Weights of a small GPT-style language model, trained from scratch on English Wikipedia: tied embeddings, 6703 steps.
Each number is 200 + 40 x the weight over the matrix's rms, rounded and kept within 0 to 999. Layers, rows and columns count from 0.

# v: layer 4 attention value, 384x384, rms 0.0457, rows 207-231, columns 128-191
# o: layer 4 attention output (transposed), 384x384, rms 0.0678, rows 207-230, columns 128-191
v207,185,158,187,176,218,187,164,211,135,220,173,181,153,162,177,224,218,256,218,213,173,214,209,219,219,266,210,219,244,186,258,159,169,220,253,220,266,236,190,130,230,217,187,189,238,182,206,275,200,228,179,201,164,103,168,199,233,202,262,219,205,210,243,237
o207,219,148,256,201,279,164,212,236,274,179,205,197,196,222,215,216,201,144,201,239,258,186,118,287,188,195,186,201,165,210,147,162,201,248,221,246,187,148,192,216,257,292,175,205,184,199,231,197,176,263,205,196,195,140,230,256,112,186,194,196,227,133,199,137
v208,116,198,161,214,193,175,205,168,219,268,218,139,216,207,152,303,198,227,123,227,148,182,154,184,144,216,165,267,205,137,201,214,207,196,194,197,194,265,277,147,275,153,174,226,184,166,225,203,193,158,173,170,171,207,242,173,232,141,195,196,225,199,260,191
o208,219,182,196,244,185,121,204,231,190,207,252,190,180,203,166,214,248,177,231,213,247,244,200,195,196,169,199,243,205,185,250,126,169,227,236,156,235,160,166,151,231,219,159,207,253,111,194,230,247,210,253,262,192,185,160,229,215,217,326,224,217,209,169,196
v209,196,201,223,164,202,220,250,212,188,180,173,134,142,227,159,228,213,204,210,238,231,138,294,225,205,216,216,244,221,160,183,101,191,257,196,214,167,145,200,125,274,257,244,224,206,128,178,160,143,215,248,188,202,278,162,253,215,247,205,165,310,163,201,215
o209,231,184,188,159,174,165,176,217,219,142,222,267,164,191,182,211,184,200,243,272,232,195,242,173,192,226,174,275,166,246,131,264,179,127,224,206,263,209,220,156,169,212,234,229,233,163,190,221,194,212,225,216,225,220,204,198,261,212,134,248,123,120,227,208
v210,230,239,239,186,282,210,298,223,262,204,173,131,220,262,244,173,155,191,236,194,186,267,182,126,176,227,224,267,248,248,231,219,221,243,226,196,229,245,155,202,146,149,181,185,253,198,179,203,160,186,234,186,194,271,209,218,211,229,210,139,188,192,311,164
o210,226,203,244,190,201,194,207,194,152,189,271,193,164,156,232,60,232,175,203,155,304,162,186,244,157,246,279,156,140,220,247,174,250,156,213,212,196,141,182,197,203,282,229,233,144,273,193,233,195,204,196,227,182,192,197,212,269,259,192,195,157,241,169,199
v211,207,158,221,195,130,247,207,214,166,180,207,205,225,168,199,172,193,212,224,225,221,203,224,204,203,240,176,225,167,163,169,179,206,172,183,210,232,125,139,190,209,200,148,136,218,170,227,225,161,226,181,197,239,161,172,139,209,200,259,173,187,210,166,236
o211,179,234,179,271,252,226,266,189,230,168,260,217,176,201,204,186,210,178,183,217,221,223,165,122,147,185,200,220,183,214,195,171,156,230,223,189,179,167,279,218,225,194,187,228,162,194,180,186,250,182,215,222,154,201,172,246,162,227,187,195,190,65,247,227
v212,256,139,136,152,160,207,165,204,165,236,162,215,173,147,99,250,190,303,261,180,189,235,216,191,213,151,185,187,156,158,237,190,153,191,206,144,274,169,177,206,186,208,177,249,180,228,278,193,219,156,224,175,225,182,178,232,176,202,121,206,201,241,208,228
o212,163,270,197,238,207,159,200,187,256,180,157,244,166,177,244,186,160,142,131,196,219,197,223,213,207,258,259,276,198,177,191,184,230,232,125,199,99,243,173,162,223,209,224,77,255,203,217,179,228,266,230,238,150,176,197,219,172,248,214,190,232,214,246,168
v213,166,240,210,258,201,127,227,199,162,209,227,267,203,149,216,215,190,162,236,174,197,158,187,196,147,226,157,233,199,169,239,186,180,193,184,196,202,193,248,193,173,179,241,200,172,193,216,161,189,162,229,228,215,247,260,213,226,233,142,199,179,227,243,203
o213,160,192,215,188,208,231,271,213,228,243,160,190,260,261,161,275,170,201,223,204,289,241,224,158,283,232,203,139,172,220,159,230,188,187,152,184,225,143,171,180,168,176,142,200,226,212,177,215,220,158,200,191,206,219,128,186,201,174,198,180,240,241,196,225
v214,200,258,211,202,187,193,127,212,217,170,229,244,232,211,218,223,126,212,174,186,221,268,207,214,180,183,202,119,161,268,167,186,197,200,176,258,209,167,239,313,213,197,171,211,221,238,158,196,210,174,228,189,212,84,221,166,175,210,178,143,168,185,121,170
o214,200,197,236,174,238,248,179,199,165,186,201,128,248,173,200,211,221,162,169,140,147,209,216,232,244,222,169,159,175,219,217,193,204,205,162,125,160,270,183,175,181,235,170,218,189,103,233,243,250,278,168,163,172,253,189,177,135,244,226,199,182,218,222,194
v215,232,209,258,182,238,142,247,169,273,152,208,221,170,127,142,194,158,246,230,235,185,254,203,275,262,214,193,244,258,219,184,200,165,138,237,184,196,238,235,180,151,142,168,210,194,221,197,302,164,210,126,193,174,182,203,197,188,194,182,208,196,173,152,224
o215,179,158,224,216,167,137,179,126,166,189,197,189,186,196,213,249,187,263,142,218,197,174,120,218,126,183,238,229,184,283,244,190,236,234,208,216,216,172,247,191,186,194,159,223,258,236,242,159,151,204,215,252,138,200,263,229,190,229,201,208,192,126,136,140
v216,184,191,244,213,233,253,216,169,137,202,200,191,181,232,219,171,175,182,212,168,175,182,215,214,272,137,214,195,154,229,204,217,181,246,242,193,240,263,194,131,210,276,184,222,194,193,223,186,197,213,171,250,192,127,195,179,167,280,203,188,183,133,90,182
o216,236,197,176,234,248,200,209,233,182,233,243,215,175,266,176,267,154,129,208,154,193,262,198,214,177,209,112,200,168,148,201,173,163,236,226,215,185,207,249,172,235,189,159,218,147,211,230,223,204,202,230,190,202,152,217,213,201,175,126,227,148,196,179,218
v217,254,224,194,200,190,180,219,202,207,209,212,242,191,220,227,193,272,162,155,213,195,215,223,211,155,180,125,198,205,153,154,260,157,205,228,182,245,217,177,285,200,162,162,208,186,193,234,127,161,186,239,149,205,211,279,172,218,211,126,104,228,181,197,173
o217,234,190,188,181,260,198,202,159,120,133,217,164,171,178,224,205,199,181,172,259,252,207,226,183,239,239,215,230,217,193,163,170,198,180,200,200,185,199,194,184,115,266,170,235,230,174,214,191,187,243,178,188,187,220,214,268,203,178,206,162,184,269,138,198
v218,201,214,168,220,127,195,206,218,100,203,233,182,163,241,180,169,189,125,204,198,207,262,181,174,139,231,203,238,189,169,214,142,224,185,154,128,241,142,221,235,203,217,228,131,203,235,209,154,215,223,181,149,201,220,268,271,155,171,235,176,249,209,195,134
o218,130,230,196,125,215,244,208,247,188,275,192,181,145,225,230,198,237,163,190,286,192,168,192,279,209,183,182,230,281,201,131,159,220,216,278,192,241,222,170,168,280,271,155,188,176,160,180,189,213,193,198,171,178,211,203,269,169,177,177,253,214,200,235,217
v219,139,229,184,208,197,158,123,229,235,186,127,211,172,126,100,237,186,133,171,117,273,174,239,182,139,226,171,179,149,150,197,207,156,150,230,229,225,214,226,204,164,233,177,235,156,142,195,234,190,210,279,184,213,226,200,185,179,200,121,260,126,177,168,247
o219,161,231,193,151,202,191,231,187,180,201,204,214,124,202,174,211,156,303,186,255,159,200,174,217,176,146,141,209,223,280,216,228,149,163,267,165,191,188,221,140,227,223,267,114,171,218,193,209,224,145,225,218,207,200,162,262,188,107,242,187,185,259,191,186
v220,183,220,204,205,209,240,109,242,185,163,130,231,191,227,137,127,223,221,164,228,153,230,174,198,222,198,180,162,206,139,221,174,220,159,171,182,168,208,141,163,198,188,172,194,187,199,217,169,208,236,199,213,194,158,272,248,187,187,161,165,231,199,241,199
o220,194,196,307,190,161,243,245,130,229,257,213,283,235,200,184,212,173,187,213,140,295,157,252,207,174,228,165,188,210,231,182,166,128,247,216,156,126,194,245,234,128,167,258,221,151,277,152,114,191,163,118,194,273,233,241,196,167,270,225,132,261,183,133,169
v221,205,104,235,179,266,178,151,199,168,179,118,175,176,174,198,219,192,168,284,151,134,171,197,235,225,108,186,207,185,183,219,130,260,246,163,243,214,199,100,211,217,296,229,140,252,258,204,163,220,189,252,245,155,185,213,224,173,200,255,208,177,173,137,218
o221,202,283,188,236,207,259,222,244,243,216,283,186,176,113,139,182,180,195,199,166,212,193,254,186,222,195,230,221,207,198,173,163,200,272,207,171,281,230,270,208,185,125,252,222,133,151,97,142,143,193,173,127,201,147,149,154,286,168,189,233,160,254,266,192
v222,226,125,134,251,220,151,197,289,213,271,223,213,202,203,157,150,244,212,277,240,219,204,272,215,174,230,237,245,219,168,243,181,177,245,250,238,164,280,162,252,206,155,218,243,227,182,183,114,150,262,227,237,183,193,191,145,181,290,133,159,248,178,160,177
o222,202,146,245,126,211,272,151,174,193,230,305,204,193,96,225,212,146,270,260,176,183,233,132,172,282,204,186,174,223,140,212,266,243,199,202,177,263,144,224,252,182,189,174,159,193,255,253,167,226,153,188,182,199,222,188,199,242,231,213,187,178,202,244,185
v223,231,184,208,205,269,173,242,228,196,164,150,200,263,195,209,230,255,263,203,224,134,248,259,214,150,205,238,176,203,179,269,180,206,197,254,162,229,160,173,188,200,152,122,169,205,138,133,213,276,252,183,208,170,223,191,217,243,235,207,169,230,206,276,140
o223,236,220,204,215,195,175,270,125,159,230,185,208,223,294,212,157,206,256,216,152,191,176,191,116,206,176,174,217,232,180,209,153,172,160,111,202,177,206,152,240,213,183,196,181,221,211,261,178,157,222,283,207,217,184,159,174,182,255,300,175,194,281,144,176
v224,175,161,184,266,208,210,203,203,190,211,208,199,198,230,142,193,145,259,243,227,226,171,206,181,165,173,204,207,193,239,135,176,163,161,204,195,205,191,275,186,167,253,201,173,218,193,127,204,171,194,168,268,199,249,259,207,180,203,277,137,224,265,227,273
o224,193,195,175,193,209,211,192,194,293,260,197,153,175,154,189,205,303,173,194,164,165,240,251,176,213,214,187,146,164,199,190,252,187,185,184,207,174,242,271,204,203,242,197,182,194,219,183,226,254,177,267,175,190,100,239,202,159,238,167,196,201,168,254,148
v225,212,254,182,222,152,191,199,198,233,233,217,162,158,315,283,230,276,224,148,214,164,232,184,188,171,229,189,154,202,244,267,153,231,238,175,203,179,190,225,227,140,236,287,240,198,199,207,256,165,213,170,223,196,221,222,242,232,207,230,218,260,143,245,157
o225,204,170,208,231,207,184,168,197,194,142,122,216,195,134,207,214,163,126,161,209,235,155,211,205,261,208,159,210,193,166,139,238,184,262,196,275,251,181,263,203,243,218,221,181,247,168,221,290,91,276,190,215,278,210,233,238,249,252,274,255,244,219,216,196
v226,166,173,203,151,183,152,135,239,278,246,157,150,210,178,156,245,212,174,194,174,191,246,135,218,206,198,170,264,166,174,161,218,207,206,163,202,172,157,320,246,203,222,174,244,176,213,199,215,291,315,244,238,218,211,244,156,174,198,188,148,212,228,167,227
o226,257,175,158,198,224,200,168,236,268,128,163,215,296,253,191,174,170,237,199,270,206,192,222,178,171,172,176,134,207,266,159,138,172,202,220,227,156,247,223,170,185,233,188,190,266,228,224,213,225,227,182,168,220,155,210,139,144,183,249,272,180,147,241,218
v227,115,274,164,163,226,251,197,180,291,108,201,180,260,224,225,217,213,206,272,199,259,195,252,209,203,220,178,203,226,233,191,179,261,147,159,236,222,237,168,212,215,209,217,231,256,148,175,229,252,211,164,142,191,209,185,202,259,235,249,234,186,235,150,144
o227,193,239,209,216,192,190,160,171,187,248,227,156,222,146,184,181,212,166,219,218,197,200,199,236,163,179,263,183,175,187,92,205,139,192,196,131,237,167,300,269,241,225,166,246,140,230,237,233,183,181,180,223,146,174,212,237,153,182,195,179,187,150,242,202
v228,269,214,134,209,149,258,184,222,218,204,222,174,188,189,284,246,155,229,226,206,189,213,190,244,146,272,196,141,217,232,145,223,241,145,278,221,183,198,208,186,204,164,191,181,206,203,131,255,198,159,194,244,208,174,192,168,183,179,209,268,138,127,243,177
o228,208,208,197,268,189,167,228,226,214,164,221,164,146,279,173,215,231,157,191,233,220,195,161,198,195,116,142,159,186,259,255,231,147,190,119,209,187,290,236,238,178,240,172,204,224,166,215,256,123,206,239,104,168,187,246,219,174,162,227,146,176,243,189,203
v229,165,253,174,99,171,203,199,189,231,201,191,155,157,195,199,198,147,184,241,201,260,177,255,179,231,121,222,198,245,181,180,187,192,155,177,261,240,224,241,250,228,213,258,245,225,216,139,197,204,180,200,189,248,166,237,177,134,113,186,168,209,219,178,188
o229,264,158,200,268,227,173,163,210,151,234,246,194,202,258,196,142,221,189,186,200,275,242,185,195,190,216,207,248,149,192,202,274,194,232,153,191,91,105,201,214,212,223,231,234,244,152,163,259,116,182,166,160,189,211,157,132,165,169,194,289,249,123,164,178
v230,178,215,229,150,185,217,204,282,208,244,228,182,238,257,171,158,183,237,244,251,245,220,254,184,148,205,227,193,203,274,186,267,157,152,239,176,142,286,152,267,237,197,255,237,111,143,143,209,201,239,263,186,183,213,172,183,179,185,182,165,210,173,241,220
o230,236,184,113,138,93,219,215,187,160,171,180,184,139,172,211,247,161,155,136,216,169,114,219,192,208,140,173,134,236,197,220,212,234,284,233,210,289,163,111,79,228,183,144,246,288,185,170,201,250,206,238,264,227,184,194,139,291,170,138,159,214,235,183,224
v231,232,138,242,213,208,182,222,293,216,183,157,224,207,185,114,203,215,214,168,185,259,190,187,193,237,235,171,215,262,164,143,214,217,155,190,235,187,127,150,252,193,244,207,159,180,222,195,201,166,215,180,289,149,107,150,208,244,216,220,261,193,248,171,234